Part of a small language model's weights: rotary positions.
Each number is 128 + 32 x the weight over its row's rms, rounded and kept within 0 to 255. Layers, rows and columns count from 0. Numbers have three digits each. The size before them is the row's rms in percent of the matrix's.

# q: layer 11 attention query, 192x192, rms 0.0944, rows 0-63, columns 0-63
# k: layer 11 attention key, 192x192, rms 0.0953, rows 0-63, columns 0-63
# v: layer 11 attention value, 192x192, rms 0.105, rows 0-35, columns 0-63
# o: layer 11 attention output (transposed), 192x192, rms 0.0964, rows 0-35, columns 0-63
q0 104:104139144130108124111099142130120131137113085138144105109140163137083099103116099122204157170208116137113070121116141132107119128083157184160167112087113190080117164168122110112164133089173106
k0 078:078183109162173074113139099123136124165144139147133170172123114136117164164125171179099151111140101132113073204125119110117127066164127111129001114148148092179145114166118114113170102132176118
q1 084:140120160078160113110103090212147118100169165147132146132150116139083123141149099154100090138138079150153140059133114143091093136159122183055130143119140139147078088123122137093196104179157087
k1 098:123142141148118173095143150114158116126158159128103183095137147130124120115154088180196115132169170121078030110110175112141147123100195139140123139073129164165134125093141150179123128104141075
q2 070:131124161087113142139159094143093128131132123125143144170094136135188130134113172161030108101099146157170187090152088079160145148158074105168142117166096116162148083065181149127161176148123132
k2 152:115146112064114077154182157115128108120177110130159105112120113106091101140058129143036127103082075134105166104143128138159142058154134122223180114119106126115073095058128144094159103128080120
q3 113:142168127121117172184145109138122126146127141141142136137109143113136144131127175154036108079063141147154189128166107085194153147145080101124152095132093122156148082102176139135120163184077130
k3 065:133126211167083117126178165136112159109170084167168155063140200126088104104161160102139118137130151136124070130139124086142152161155170132076130157117142089075112104136199119109104114103093166
q4 105:098133143134123137092116075114174169179146153151114089093103138125087104099156108129083106164099174115092174130143121064137138132089141066144159125127124151135160118150134136100133114109172056
k4 097:146067126153123066121117074130092156092084099147167126156131167074105137160161126099141107061083115140175160065155157088143098133115146190116154161101147167159143129152121061104165137124110124
q5 111:113205110134141146160116091139106131111101170093160142109090062097212115134061103169173115129133184132135134123109140123186128174101133125093100103140121115153121190151119100127135142150160134
k5 107:142145147145151144185161178130128120107121159208186152167097126150063149074136122108180115079128111116070181135136154131159163127098121097172149114201064068142130069102092109066125087132045122
q6 104:101147147088082131135115075060123184144125101178111131126153118134125102113058125161126129053165099099122116186155130136068161145155108109180150150105084122133145124127123114128060103111144146
k6 100:142173134127089088166091157102171192093094093062119129158145157113075158043170094097135141109061106087119196158165148094154182098070104104155143082092151171105118089146183121122120133121141126
q7 108:138124114181089165100188130106134193132144156129189137087149099099102161181099088088135105153133136169114087107121166135150136086128127106072142126105128117131116074116142106181146096129138194
k7 105:094091114181056090164120095093125149129122149134142126146150164138084126115147174066161097158125111063108144116086127102151148162159139121129168169125129130188164093114155123082128107062137111
q8 107:113127124119176133116115166136157113189130111168140135103155180187152117147086126109137106130107118107128061178123167183139168137142091094075132115117086084131127109127097164081135127139119095
k8 099:134214083103097124156100091165142095049133079123159164111133167088181121080139080142115154118162132114108115096113112189143134089086183087100128131110131110132148083151168119119128129136148159
q9 109:086147120140130144165173134135130167138097125149102117141165120183144111185137091092111125172124143126199135165084097121173120162146137143130124167164142078164102094073035179114092161089200139
k9 102:080127194120106127143105126121155152124196145116083150178169137139155137101162112109142081125089134134149103160126123119131071141157069159114108183048115128176162145129140124046147128115154105
q10 105:121134118076081109134098152152094156141168112120135102116166141084159095175070137154084148128145151168106132123087131111061162118174156093121100165110136145154194146111154082068106137140088161
k10 108:145146179190068106161151174081111154100099161139161094110191119143098106060173111166126110131181105129120108154126120167149087094115093190149112111169117133087177059174126170073142160141130119
q11 102:206142136135106138099133151114092157085114124168122154144044113129139185097147158104137106181169108157195132128141073136139133157133141169084197123120162113187136125121126166099085113149118102
k11 099:133100143122144111141171118138100129135156135098100111111096104092107099133094098178093183126084181156151128126150107070100094159173169084177150105102117128119093161167101128120146146137115120
q12 107:134067108113180066147152132140141075122141117120091122116154153119124126159078160076098173153112102103086123121132121149118151140144179119130188158157102129086160105184140172107061188143127181
k12 107:118177115067154120122166146097147173139112135092124100090113058098127086140151112154127085135105132150110089133089191203164137149089092132174159134084150120134106161118126053112110145127123166
q13 100:163171123101141103045209080088168118111154154186150111120155116111164136168179184075128186102138144153118129137130110127111120065096134102106174079137081185154090163112055107073161112119133131
k13 097:120156078108085113119108122191189166122114160185164152183115175097100097158165098188178101122131131139160087214154212168133160125146146163129083166132157132156171139132108082158117168132127125
q14 106:116175127169066113156139202108152145134092113176190078134162115149151091196140114095121141105182082170077103107152115103151101123165163135113159180145123102117109115153098131155128122130135078
k14 101:083157141173178132130082190128151113109164098126166160119163196126109094143131104128163121148183190136153147088147217104116109141117188098094109114159100107115132125139129128139119170126111109
q15 099:200146051122103151187162122138175138188094120122090115114090149174057138118094203113109053108193170146156101146132133157147166120129135088118090135134127183170127215093141095141166113191127161
k15 098:163121119106063140115098129134133101146195129154079135102135133140124086129141166062092151088171121100161193090152101101116149157093136091136168014132098104158119079134112103103109118098131177
q16 097:095100145130129117092089107152159147070079126180071120134080074135198119172126169092110131151140161157088126093090132195139122135191109106170080118143135119131166122176118101104108077114076135
k16 094:127122141169181128102144135111092140133110088134110105102196165064109088121086152163114129097116122174184176179135095105156109141133128118129172189168122155151095109097124082166109131122109138
q17 107:115135140137081064065134139153163104139096121109139173109101102136146131123165084085083113119137147146184086092123106129106138055103160128131138080119180161122147119179138103139141190142131138
k17 102:130095120150159114127160118145195136147141147128138136104135138139140145175065133148142182189117053051126147109122186119105120139065171155165145098088136157104132141136149219156129116121109147
q18 108:103095138089141184121193168086099151150111116138060100124129112124132122149150155158101095096188106112129081131117101126139121161146098152142169142074140195161136164090141103168140158113132066
k18 108:111095169145088113129114141119169156166138138162151143159125130170172107151074116118069175149087104085124141105247115171096080155117170105100100187076121121129113078155089134144135141096125105
q19 107:074149135108108072106026204122100141136169154086172089107099162127036109107116142204138147128111114117140125163091101113115136121145185092063094108121079158096084195119137142124097123051094150
k19 104:132103100186115155151147071104108103145111094128155124058067146098179146102139119115153072101122152085142099094090116097092139182089138129061174133139087172107176171138108150131158071159121171
q20 114:082149103085068120170160152155159177162146089120087112115113117097142185120168085068103145091124112111137112134106126091130109136130055137132166127097079093118138136102146069094141108168118183
k20 111:188176105125165097188157120171106173094093082169144129153140116128042146104136172169123135240084175096100167097122107123128165108132123136129114120116113102142122149145121113113156137081169149
q21 101:204174109127175182091095138099151149160130107057148180091174166095137141113102121120111153141087154121107172138139150121117091138093113205091102100120112172109107171119074141169142115122095131
k21 101:124164091074099164094137137166086119110144112161132069061086171111182122155155120113123066104148111129142196102106147147121200131141113116128116153127099113111125103118138143150185182110075076
q22 104:126127157147093152160190086128142161102153069090099095120100131089119145097143117086081085096117175089146053025131132094186132134061120100105150142107163079140132137142100165124082153095181118
k22 104:170102111131105120127109102113158159196085115100085138125078095166142129124124181131097101157107141065117098138161136077204096165114121107091128101151066086211167142119157149170063142148175143
q23 110:149123138103118156136185150087176148178130131129138161125098130135198087121166088176191087148160181120152113142053097110135110104121138076089085181150101165067127077110123176087133086082158105
k23 110:085151162135146133099074057097126069089099148185164091095166119127130104178142134138152178106121107085106161129120131147113089203137171108057144073106117119105132114156095110101115112104080174
q24 104:107139096099207101172131170142162142175111162150140093134091122122105189105130081133159105098186155034104106109122166102133165168098125110158115143127122098140147084154179137138165149122115110
k24 103:158114105158113112109118110159154096061133097137120140137129149111120192145138159119051116148120077108162165169161085112116183151168187113101111050136176110157167113092113170102171154136148135
q25 109:161176145131185135171084102180085124083120113133197155149137146098194157205157137135105113122107075110111075098134094116154094112098100147113102132200131113095091084112154128142132172200096092
k25 106:121136098105127101142139152172138107115174179112149140117109178166152105140116219122128103127145103185144101166086098092113175181139145101114129109097115111125058119124136148126135114190075124
q26 106:150079093163119195147181115149095124094168162122139185160152112118142129140173061108119140160134162161124205138126110127118147051123210106130147125146138146148136111093143128155166120108108132
k26 101:111108153093099105089148148124098083165136137181139128072147097099153115105139180144094125132161124143095190115135112143180110082140157087123121090147130144118107114149142164115193154118146095
q27 102:130154055140091052148084114165116104084084087113131159104149151221097158147142123168154209150137135088116110110094174142178113154131110108108140131166101061138129152129158142167179057112144110
k27 095:176133068096121125195101131151141109150108133084134167123157123088113138157150134137118136078099171121098081135070086146122137155157105135105118102126071108152090125141121129198199157168077181
q28 099:098121116103109110043117144182102140105191139105136144117111139119153140128132120101147102098132135143097130138093076160100115155175121123153058185173114157122178146132142113087157098177065098
k28 100:170129120132190143154116082178077140147116156146102141114094115116183100179157165150205121136137123090109123128138134184140193118136068127157120133141131180147137132130158191137097082151144136
q29 107:113131120098084111121120150141122144158120183142042102167152146138097144085112136120167184106103149120136152088104172185168133174092089063163146092092205086088121085129137125132128135102104142
k29 109:094108093111096117118121170102168170126093081136151108187128135172071148122085157150065149125144122143138126056110179146132153130197103078125172082177158141147154116114060110140150095132142163
q30 107:067118126211129103134152093088139093118120160190142108126126164104094101185116153128160157101222172131191114132127136092173128138145158182180105100167110140088191093109107177096181133109120155
k30 103:181132106152142117092150184130138164087180129159135188192159144142100135068146178122152106140108131104193132087105116095165129121083139138136113170093160148059108097158084140159173100139078161
q31 103:128162106143070170100131064126132093113073144037140119065100191146104156144131111124156139103110091114114090140116149101106069126146084100139182164092094095124122108078175122092120122145147101
k31 099:129125104142108151189119058135091141110097109105107159098130139126063111134164094135101132145070084157146116103091109135096108112123115069132154158115181074128142153102162107140108140120061107
v0 094:074127150142174145123160101152112112131171072208134117159108094092126145143202097080096161103130142122187095127078153136162120161135138082156125102128124163164123139112093148084143094121126161
o0 096:111152103137147104123105143139150125139143167125096102137140137109068123128104139152164141154118155163028085101139094164147197104155160076182082054142149076143147092138129110162198121148134126
v1 087:175171126162141116176032104185148080123106114119089099109134128128187122137175121138139146154100062166138157077133084154154132156160184103146109151093094163121128111112112199097086072106110145
o1 095:082159178121101133089175145100110194135193141155149124108148181100166146071120148058161120140123185084093136169120136167122072140143098072084117159165108133119105139163133082145075112194129150
v2 092:138127138161083104088129116154152101107141127077170113078131152108123133064202171169111125142154118115116184161154083122104100101164117087099135097058139102118126151142186125138113108122131091
o2 097:092097080120159137146117084106067083134143121108127141125090094113194125154109076085137175094133117127147101139122076103123124111114153113098138153135131134168122126102133123078075115115149102
v3 089:161074174121094146145128116161112154128098079123112156137137102144046101169177086201125100175094197154093197090091141118090169106076135130153102100145156125153137126076160160105140127140164117
o3 092:100180139134116140105100083156196146135126116139100105145134098076172114076134087102081172138137155137130136137182205197141131130144137117127115122143105113187119161186185098159182116146140122
v4 093:123097095113147123152210123141115091182128106154176119125151162144159113155091191126186108162121100145141116059180183126092134065142166106106076162155084124101113083112186149086162077116168072
o4 097:135189160094065107138121093149130131157124098205098176128092104105081164057116125030127158066086160134126123123179099110070123178097175137100205148105108094172103133075138125136168099074167088
v5 087:053145111067105119128085227116046103123128181167120125145173073123149104111134196114156094087104130128148110144104172146157173113124154202133056107092161074115126114148100122146131048103120167
o5 089:132103138155111183139122068126097180125117111101098158129112160169092074133066129088072145173140094093093101140144096112143153121115096086077142108096064095145118104095138174125160164142222137
v6 088:151122118129143069181142109098083135131135133082132128174129095087138143162145160159158131151172115086148144111154126124123106100192112131121144090070122150072122056130113143135147127130147175
o6 093:177112173108120096145164151108131150160101106134132079117089167097166157149114082121150117088141110170096124123127110167112182160140166091119173201162120198165157138131148133115123145181177147
v7 086:101164155159148074102090150154148152126101113193128134155104072128101169197159073126142136092116103156098184081103087115088092097100177117132128081115130176172143146158117169064129058133147110
o7 094:091129099163110134199130084105171107126111140146136111120128114118117162076108144147162195155140131064182098145161177168086149157086112103046125103115154088119145109129109168159229113071142142
v8 096:122094139093157075108097161162148163186149141051075173165151048111142165108076142101105084121075076105076168117209090156197125104155081160119087092159141143135102146126098100139119183140171145
o8 096:140128128158084122135144128105117152134127154140142204111119184114126098137112118105146164176125143181158106202066160131097089088059077142095106124120129138143121070138167102111126110138154158
v9 092:102172135079108137122106184121119090047088104125103160105109084150117097125117076134131190151159107077172143181118121172085140108099149120092131168039145155079088113133147103146069158061126195
o9 103:121144120152168140104110090091168118139066136116145106134149129108145114140094130078077072099123148198161171095160124172142149101123168132026140100149037086101086158126099177135000067139101169
v10 103:057168098116130175124160095168172161179125070137165099160116097138061136088108093087095103104104154126138162109114134111147081119155131155203121115124138107125118116088187138076243129140123117
o10 101:097157154098190160096077141095098108122094227077173105121110155113155154105145079136156092186093153126127082144117139114147144174069120116255073125143141134176171151172106107121197173138141128
v11 086:141148197108158085121117116119040054107196115108131185079161109161190102131144100060151181136132093133109193117127105090129125161127090160102176110124115116138094150116131124102088131068161142
o11 094:102069102097169129114169121103168129142050110149116129131160167124124091164109112134129119167152155092155143098145112087175059147077122126012144087089162169140157097123105097128135146126104089
v12 087:128068132161185148112168048132197160087130147168152144119075093130155141125068168130145110108135174085117098152120129138099118133149170074117147160119132156109110104197147181100149147100120125
o12 091:205134080169087122137114077094105140087146118145124142175118102111204144126109090117127066096150104168139220152112131096144078134106109146185151094183143158153141106086132152162176124101122129
v13 093:107105093172146141110092116129112114135097196113125104118122158072094105155091072117106094162165153131084084085043081129135134177147166078129157136085084129110085126102111109166204156158132106
o13 094:163163196073094079117187107103178151116184095133107101105122116150138132155178141133163136134154122118174127110112118176168075176146098190135115165145130182177145141143104083135187107061097130
v14 095:135037183120138103126135136151101141098137098125100155121084123145076120187140125224106131109131154214115151172116113081145164154188155205156100158107125119105046140124166151136147124116157132
o14 099:168190129137093149131069116196155148172112091106142150097116106071141155083117142097135083128166054140042103133165151126147088079121127083099129043135130146142169131136108113082116126109113183
v15 097:122139118145177125094166070085122193114174109126109103164130144128103075103187130134145120196114172125178164080098147146141065136140144093152157121111114109200136160102127156123200133125128103
o15 104:095146090079110100127137146081135082152123142134162170082158127123148177107099141122149136096119115141169168107136128122152130132093121066255119164189162118177117140090138157115238127128142116
v16 086:131101140166103190124204142146123158086105138099130162164128093062109139158058099109192170085117130106138102122067111125131105091155143117152109130070137089174142082087148121093145149111125130
o16 089:062141153148103161178103084110214113128104112155184144167108116163178103085091115137109082132108127179092138166164096094128167187157106112182112099115130157153100175120119102157199099126138171
v17 091:120122156072140169090161085165083088158125147151175061135153103103141064104141125124152197104110116147160126126118148099114107147145111121118096132134132073159129149135116137053160152160135089
o17 097:151142129172126129120128164168160100159117160094154153177083131134119208167129154142104118101108146117137138122159146147094082095155150088111147139107178124126135096116105109167255147114128083
v18 103:110127116135142104164074129131078110134104131067137149108135149147120130176127149181118162174173124097166124082168103170103156179107098179090070212115092074100145102112115118182089139121120112
o18 107:130135101119162130089149122107104154113113160133121134105142125136116149107118081114147124127131148085111193092175126126129084096150117081043095135160081148143185125129149076089000137106082127
v19 088:154139137146197132147108122036118121104094072106161155174107108109076137103116108157156109089143143101158142156131135108154166165169186134072097187174133157089160112094162106179093118125144124
o19 101:146167085143123127112101152155144096166165141128082115145148148145163145109093125110089162120161122165107152137169147136156141182070115115097138144110094169139167105141127156095102172132120124
v20 083:101114175189172081181151136172149086129119123142105146105144158159132090120111145075097137155122135119157116136137127123109135159151162210157122128113166113115145096102100179148136136065060086
o20 090:165114166160148161109079162141165120175136149158088141138147147093124122147178137125131181116130136088071105166178112126152153161103195062236146094118078070143137114119144129078121174161131144
v21 089:093082134164115137100098151166119150131130187171184072079093113138127100177137090125123139118154122131127129162100154125102151080114173144084130151187172055037079137122145197141093140139175118
o21 097:156191138095108119113108103189140112161112119128114160160091081095124124090126172150145167169132179091130159144149194201184137150139167132122132146129155169095176132073102155166079153113138144
v22 081:178129093118107088142150142156100188103194087124145025141134166141132083121097159078139137115174135075159111183173110118158127136115113111112090189154095070081115153125104167134106082096127169
o22 084:109125161108159125088104069123078080168150172077182177126136079105102117112138146183127184175102158198096154049132106050107160155139101123124167145127140066140131154108172120169083127147119107
v23 089:148121107153162158064123161134093104124149110163128143160115129086145125086149108150171152131117120093126160106166137104123039125083174100152110120158097011186077006173101120114215161107124127
o23 089:118156119086130118109155119103094178148103110128095091134120089142101182143111086162165096111128106169114128058129149108085212126176112112178170137107185146156129125113190130107195059154134129
v24 094:110108138156164109114119080112107104104100126125076090097174170124032122081124107087031131136090155155119171094098098108189193134183090116169116126206106148165092109164114149085107113062183107
o24 098:156141121138108123155133155112160148157125146147107116118127148060195169134169110182174160119134159110087118151142126155074108203179118111123091148135152127129105201134097152132144129146128156
v25 092:135126167133130069105165126109100173150071161225167116181160143153104141070156115104152089093094112136118164123090136150123187148164151124150125074120103090090166135054133174053190112142148097
o25 098:136160132123122167131135093152105105158095154133093129135076092131077183184085128076146160121125116153121094171093140201133110114100180170133140120102158129174104149155067158123245141135123142
v26 095:143176128180128149151127075144130095105116158118107124114103110121119112149141144190100116150095160117092107163102155095098141125125100145189162121174155105130089147135119156128136201094113201
o26 099:114052093135132124145153119126166150084117125150086101172152108098144164125174125097173140127163147084142147079166157118096117091184077105167079148098054144202118122147098131088084082159181105
v27 097:119166133105108105184135137140178191121097143175192129133105163171101115037082111146138136115181135122164136159103115133107124142106098100141107133154128132147101090209113106115225156157125136
o27 100:160091133143120182098149116149114113142174126036165126111160120135142147162080196114115122135106165140135136109205123106125158139134189125208083152124105151131178131058115118129240107101147122
v28 091:153116114110154157173163071101109142141154162167137080130169164122099151157175159146116160103117160154141063116090118117154190082128152143110126123136160139158137151090129110115134168128151142
o28 091:069138060114068112101111162151164138131131094161171145076180079161156153155072101141136121121143093117133094102123182100126132091110078132077075139115180183139099133111165112138189097128137123
v29 090:076177161170139158133221105065053124131088042138139111168171129071151177134107116128155150096154073110124192123085159148063101070126146147130131106102142187142091134154188127114153182125064145
o29 097:156083091124127093103099144139120076136107119169085158175170135136097159078105093095151147138109106177101149141143092176180178182222111172146139085167140184157142152113057101114207112137155161
v30 092:106111138142126159126151120141072205102089107155166133104066126124133101111123210143165107133144112088150112143149131163099100131137109119204075053160138113122136120091135129090146153128156110
o30 099:098086146103143131138124106150188144082062188185118137165085092120079184107111129147089135118113104195145117175135177083100148122115179166253162116089116151174124173215142116172193125102093143
v31 087:110133101133109167094125118096107087153118156148141179128160086125127133168058098109127121132132079103192118144143136133186160091099081142088130161142105156097178133140113116093099169169131119
o31 087:075147133184132145163086168136110130120123182140109136105095142103113132107232140094097177165149122141117131165083142124138118126155088155073123135133162145144124167123096144160122153116185169
q32 070:130131144111146148137136120116172120181098137087159152149132139111063169127165072106156120117146154140166116198071153180138152162102136075102156120190137154140169143111195145104069133191090099
k32 070:109147127087196112176079137073126126147143141130144161107123109152115062161134118106176153075088089095137129139138144136110100133138090153130091140182090107108074147175110130165141141145095095
q33 068:101120136107105112135082129087073199089111110202131146167098120139127140089142140104202150134181164153117172162172076155071092113165138133022115129173085100154143144149119117115103120138125149
k33 068:151106120142179100086096175159136096123172139081101210145141120081121155176069089147103125105171136058169108092117139148098119146153075091129122114170123160107094099085168182103164099111130127
q34 082:129139118145138147154128177127122096073117193128095106149157138120139126157116153127101122064103162152152108126126139157125138141037166152114165143117106146083125141123113097143169159194137091
k34 109:103107136112151149113180152152082104218094176128137074130106124138129171118132104160043161157121045088104128137114119163141096144091148153066156111133129124134084179040145133088101117104124119
q35 101:095103114131162133097110093115113166177140113163163148141184136102105131140156158091135119105145147171173141149106145106142135066115174132095084084138129167181098150179070167120109095095109122
k35 088:131135168131137152090157131137109114192091120132152079103146114140084156146082145128111155159089087097164131121097171120125168165120185123034167106104167116131093187115146131116078148108115105
q36 098:148130132063118107155145074115128162192076150140128141097102086163134137088081156177199119189140093105118094103068134075065120109172057116096103110130083212113131078122111143108113131062155131
k36 100:048119173148088121152181129128122127220048134089136131098137084144181172117110132207077050097120108138140118137174136073101124144134067135089127120149105103090143124132151114119111181084124136
q37 107:137129123084115113129123144111104087096130140184114107110119097131072210170114176143098109168121178160138118150124132101129131154117112124107116103092159167148074112090096090090144141115167190
k37 100:198179116090114115167090174080099149155172182160137121103123143142094128080132129151138063134127133131149108139147167132096147111132129166168139133137144098126141072081161140151070083106117092
q38 101:153079142161124167068137098089052161181150178180107131121128148173064138161129129075158154149134137151106193109150124118164115121131117152113116110149149173114110098148130134092165088140121076
k38 108:183078158093064124091127134158082199125176147165092112159117144136088175121109103133132195141063104123159144116130160139119111160126165109177162132138101119121138129106078129079135121123096128
q39 099:110102121148178074123142089093136142102145158090157160126104090129144077161105134127122122144190099086094201122109072123112212113125053097122150095174156147154147134119075145115096096125054097
k39 096:057125102175176124112179112160120134075087102125126159095111101090150149153157143172128100197099097130135190105066087118098136115154129094128106157151159130192178098147205084164109167101184205
q40 093:097205167116163154110135116172160169129097155107069086201103099114153157141114145152168088196141094149110132123110094140158099116107148085168140116163150061161128143140106097154168151211155073
k40 102:101069103120192117106122151170192125132108128127126094184085129084170050131115130122167118125133077166191136096129122135169180142138148060211121089104083134109142150117104110102154132113053088
q41 112:173108103105166133151158133154155126141094089089140105122129151093095096117113139094149086145103164154104187062133124127128142149079067146150105156139140170144155166123123152126140096191131122
k41 110:111087141187100134104145165159072146117092135139121108089125102129107167137095181170139140158096157137130062107151136156185105160128119096167096114157061143135134109146108110197117152121121102
q42 097:132114115146105110113171100189157090159098142167065108141142153188156175151093114153118136140071105087149129124134169166125124113141137141201180133127114113106123106194097106085130128129156083
k42 096:152127152111109167129168068109136103117212217133146158157155125143208126127118164139096125125157160089140117138141145106144148113157075117156111125154156098139178130105115113113159179155091112
q43 096:097116127109137118102133142068092129140107143180108124114129104069124163167109154124136179157136162169114086100150083120079186112081122157135127114130157153131130169104102110164152142154122063
k43 100:097141149157091053103147156065105120175163130197110139175105053142135162085176163109101138139148133116111124140180126131166192194099137115118051192115125137187169127121145136091135061155134141
q44 096:138178149116110116126172110150137150178136175163126161124125171143161185151123164094102064136173131028180092141071132169161124153172124102139102110144111138175108148156130089159147142120139124
k44 093:086135129145207098126092155162166146166087090118150165100136067094137102148187135122077117146211138156102165109135112099100136170124162165133183157111099090162092118130116150099122129119123095
q45 098:140172147158141178108132113163137082144147157122167112177104131088173188156120112145086140101124078176154141137092175144123132147090128120164163086144160156145128118153108165192125139163063126
k45 093:125134147104157127083125148159167137107167205155141169108116140121135114116052065129156112114115144129110159106107110118165074115126106178147142160136141081134130119147161153099141142131127148
q46 110:101105104146092145159121134156129080177114136131045113101115196113104150134157163147101104070120089089156207091129127126138125174126146086091103132112187101062126144156151148111118145115094148
k46 103:119095142117204125191103093143128121129151096068131111173094123100141074126150071129166119157174139140133146056173177119098148119173110143123174130113182093088151152107147181193092122148142143
q47 100:091136131161074205169151118132163115184095141123100096080094081097162076095087148126120178092144118103110151101114153156145155151120136066075140128128163080108136131078144127097141102148154140
k47 098:144120076133134134170129131172099082060125111140128127184135100134114099092097138158110110091103134144122188120123138128098103105138163149128086152176135117146199133136078095152128190129114088
q48 103:114153161100173093105100126162123094137132131128120120124086097130124116056169117178162141137111123118121106104114157101199168122101059148054088144137141139127117148155152158098110161092088183
k48 101:155160084169142171070151094108126149106192158093142147119121126152132129146126166106110137099165161156116094150159141067072142068083188181096074160105140150060071162132148150140154127121115104
q49 109:113128097142065130140094111094056087050163167131104161088110151118135169177132112182131180176165136158178088110108092109116139107134049146156147110159107163123161084106104138097085133140124141
k49 109:127145075132114076127124103186130103106094174142067147120127117117155117208127093111188095089147086131190087153157116139065134128167098128130172126122109119132193131103090120118174178111210190
q50 097:144046154140120107112138103141094139130098094153139146159109106165089154116168126170136156100183178129098073116188119138136084136175123172132108117151105134133070151143117107125166066123115147
k50 102:092124130101081143141113168180105103135165117140088118154179124147087143141126129132093123119171130116098111145161057159163077171118182151076093131117113132129173160115111095149092098121131068
q51 100:155086089168107125090143145130171139076100124125128180152171137106119122112117158172086177154099150182154159138155161142106067126170128119187125192098099155173182138089114094083158164114111110
k51 095:114163125130099089101087133143155161167094132147081171133132123131106144167072117158108215112121104100194068129133153177108147129199141117120158111088119093129100095144125156170007102152116110
q52 094:082131128073087170145052073150128095131147041149147142132134101136043084088065087140148160148117081101098097072125146123114148168078146107119155148108123101071088162150163138146116149075133112
k52 093:130114084176178102194117201124161122107166072125167138159146110151148108156122115149126126188124172153075069093150096110164157166095120109081175106054146112047078136164101068111155090171128163
q53 095:163114086105086116110069155121148159176110078058139103089099125128149106077137112107118184148132096107160130128139131113159125123143129140129102129111144110126165164110135125137134184116080155
k53 097:149105139111136203112151144153139131118141098150171119093085105148154167110107099159133212081186105187136120182155136129131162093153166077127112076089124128100154112125082144075195129139081100
q54 100:094143114145202124175141112129146216095080126131137069147127068090165106106169103159157126146082109161122174096113124161160135148178095150041156145167130128104135116151134106136093062129132137
k54 104:121170119153121122111198142183154189085089079143136107142144093146146140133115142100120097129102162166123138069118164123193122116151135094096095140163129116108158134194124111155142138139110144
q55 101:118155161105117167131102061103155159176105100063139159123110139131132111105101145146143185108138067190151142189144124120128133133182166120085091097093210096074140058184081145135122134133096098
k55 104:105115144149167137157099130162178122153180130059135181138132124154131152082070088152132170189117145122124159181096166159096123106143079155063154192179175103128124120126081125116147095095099129
q56 097:121077110128144106111112113172161053078122125155147181153146108165090081135147131150143093047128107130123078134141136115182181155119131143184111183149099213128174140102079129177113101163142157
k56 095:118116117144141152115160129099153157139094141157129124137102188152118175116187140151139100145113091096134175099101099142142131133135123106152164141083052119054109195097120107152128117241142139
q57 100:113117150117182133149129121138152107098145134164113131126166172126089131119116141130168069088175108158194107142158058175114099154125117166045127100191183072102132066138104143131157140163137098
k57 099:123123131213149171197136155129145113086087160141088139163144167127117116180157106096199122146103078142122120189102080107052117133153055165123086156180135080116148159100138117131115098157211143
q58 111:154128150154196145124147159103143170160123154117115132106160138065154181107140103083141067118159213118109165137157159147194064124188112132205108142106112130127108108128153094111161149159135112
k58 113:169141112112171112111157139116057146122117129133123114120126114106124110138106155098111143100181159112049135105051140176195120102115075071209160179179167086159129093068082123088081093155142129
q59 097:119134088170130157125036180143151140128125130132190100131110152132136111159131125089139140104052136100143148153102126083115105145106161144172062140158111167116155160151116136055072090162143099
k59 105:152117073104082120068071129097152109121135087144212108156165133114155137136097110117088138123172119092125147153100163144136078081147111141193131123155121134175132129118182067102115073097163116
q60 102:132085160150178115126156099138154069152167066139157131119215079119043149098074178148153105155091164140167178181157170098168147121105125177133126112148078117145087165113087165125102077143140126
k60 095:136092105165081110101094131119145120078142091090112169134112102107092160147125120149101105165059121144129150125117143123199098100139157139100121126173139135108046146122169088131174126138088066
q61 098:152156114134155134199089105131062118150106158126109147099077089166135118131114145156129192088107120096115090153127179143124082162111104175109123091158134162090141125096098135173191070094153144
k61 101:159147093173143101139091147089147143169123106104095108172138057145148141111226144142084147094109130151125196100219228080092120124065058158117164138132135097061108053106158109153176142096147124
q62 107:116058084129168176095137140145128066142107085202174098109140055082073106146093105112095073123140183151088175156061135155125136140093159162171122096120108148175145122125132080061160091103122084
k62 097:096157093107119121146168107125093088137101076147137078130107136071108125146126095083103150098116116107153142162066146201122124087181114103097111092147143111110150156085162062196097066174122133
q63 094:125110074130197128114120055115086156172135142099143075167142152158076156161154119094158070131141132111165129126115146159067114116056081111097157170142141126159154139164087123109160111125125147
k63 096:133159167115137130120099157085165159119139088116144115125126110123155124147167097112127098066111186104177122143186143137091136131149077148106139125147113144057104094142146140135185125129046170
v32 095:128158141164120109104078114149123089151153126152148120120106110070121087127122112121126122162092104173100131147129109152181165164143178083122154124121122175131125091074039136062107138113099149
o32 088:152074145130116134133119144134120196153164159074081181088118171172131107130152092083089126067118075107159093154118086078129131145136113136159092094124144172083141148173157168123150138126144091
v33 097:097109133133141122113096145117100138100099142130147188112144137075147167148154134155185154133121089165150078132156094107101155136092065124106164149139108126106140163098124103158138084134115109
o33 096:186087118110147116168133174072151106099120175139094097101175093161118110137142105116135101149169087107098108118140155118157095087183151101136096147131188177178158118155172147151084142126108175
v34 103:134112133176090156134119102117135136101102137167156086093122159116133102149147146178190102051164121111063106135092172138102098087134161156085153080148129119177173111148134168221120112122144135
o34 108:100100164094119139068128145115092108105134173158132209095117141134106180139122129107153148170164105100169164123229107126126180096147084150199135161121132124123062135117165106128181112102170105
v35 100:129184055117137110104117173105104104083160133169023141123131106129051132139133030121082112146109181182141117152128132111106157157099194134185090146123117106123103125161151096137098154099109140
o35 093:123085170154182140173091146173112093160138080109128118171096151075163157205126081155122144084077108103116111109066125104150065125108103079086167080165144109133149120202083152154154136122065142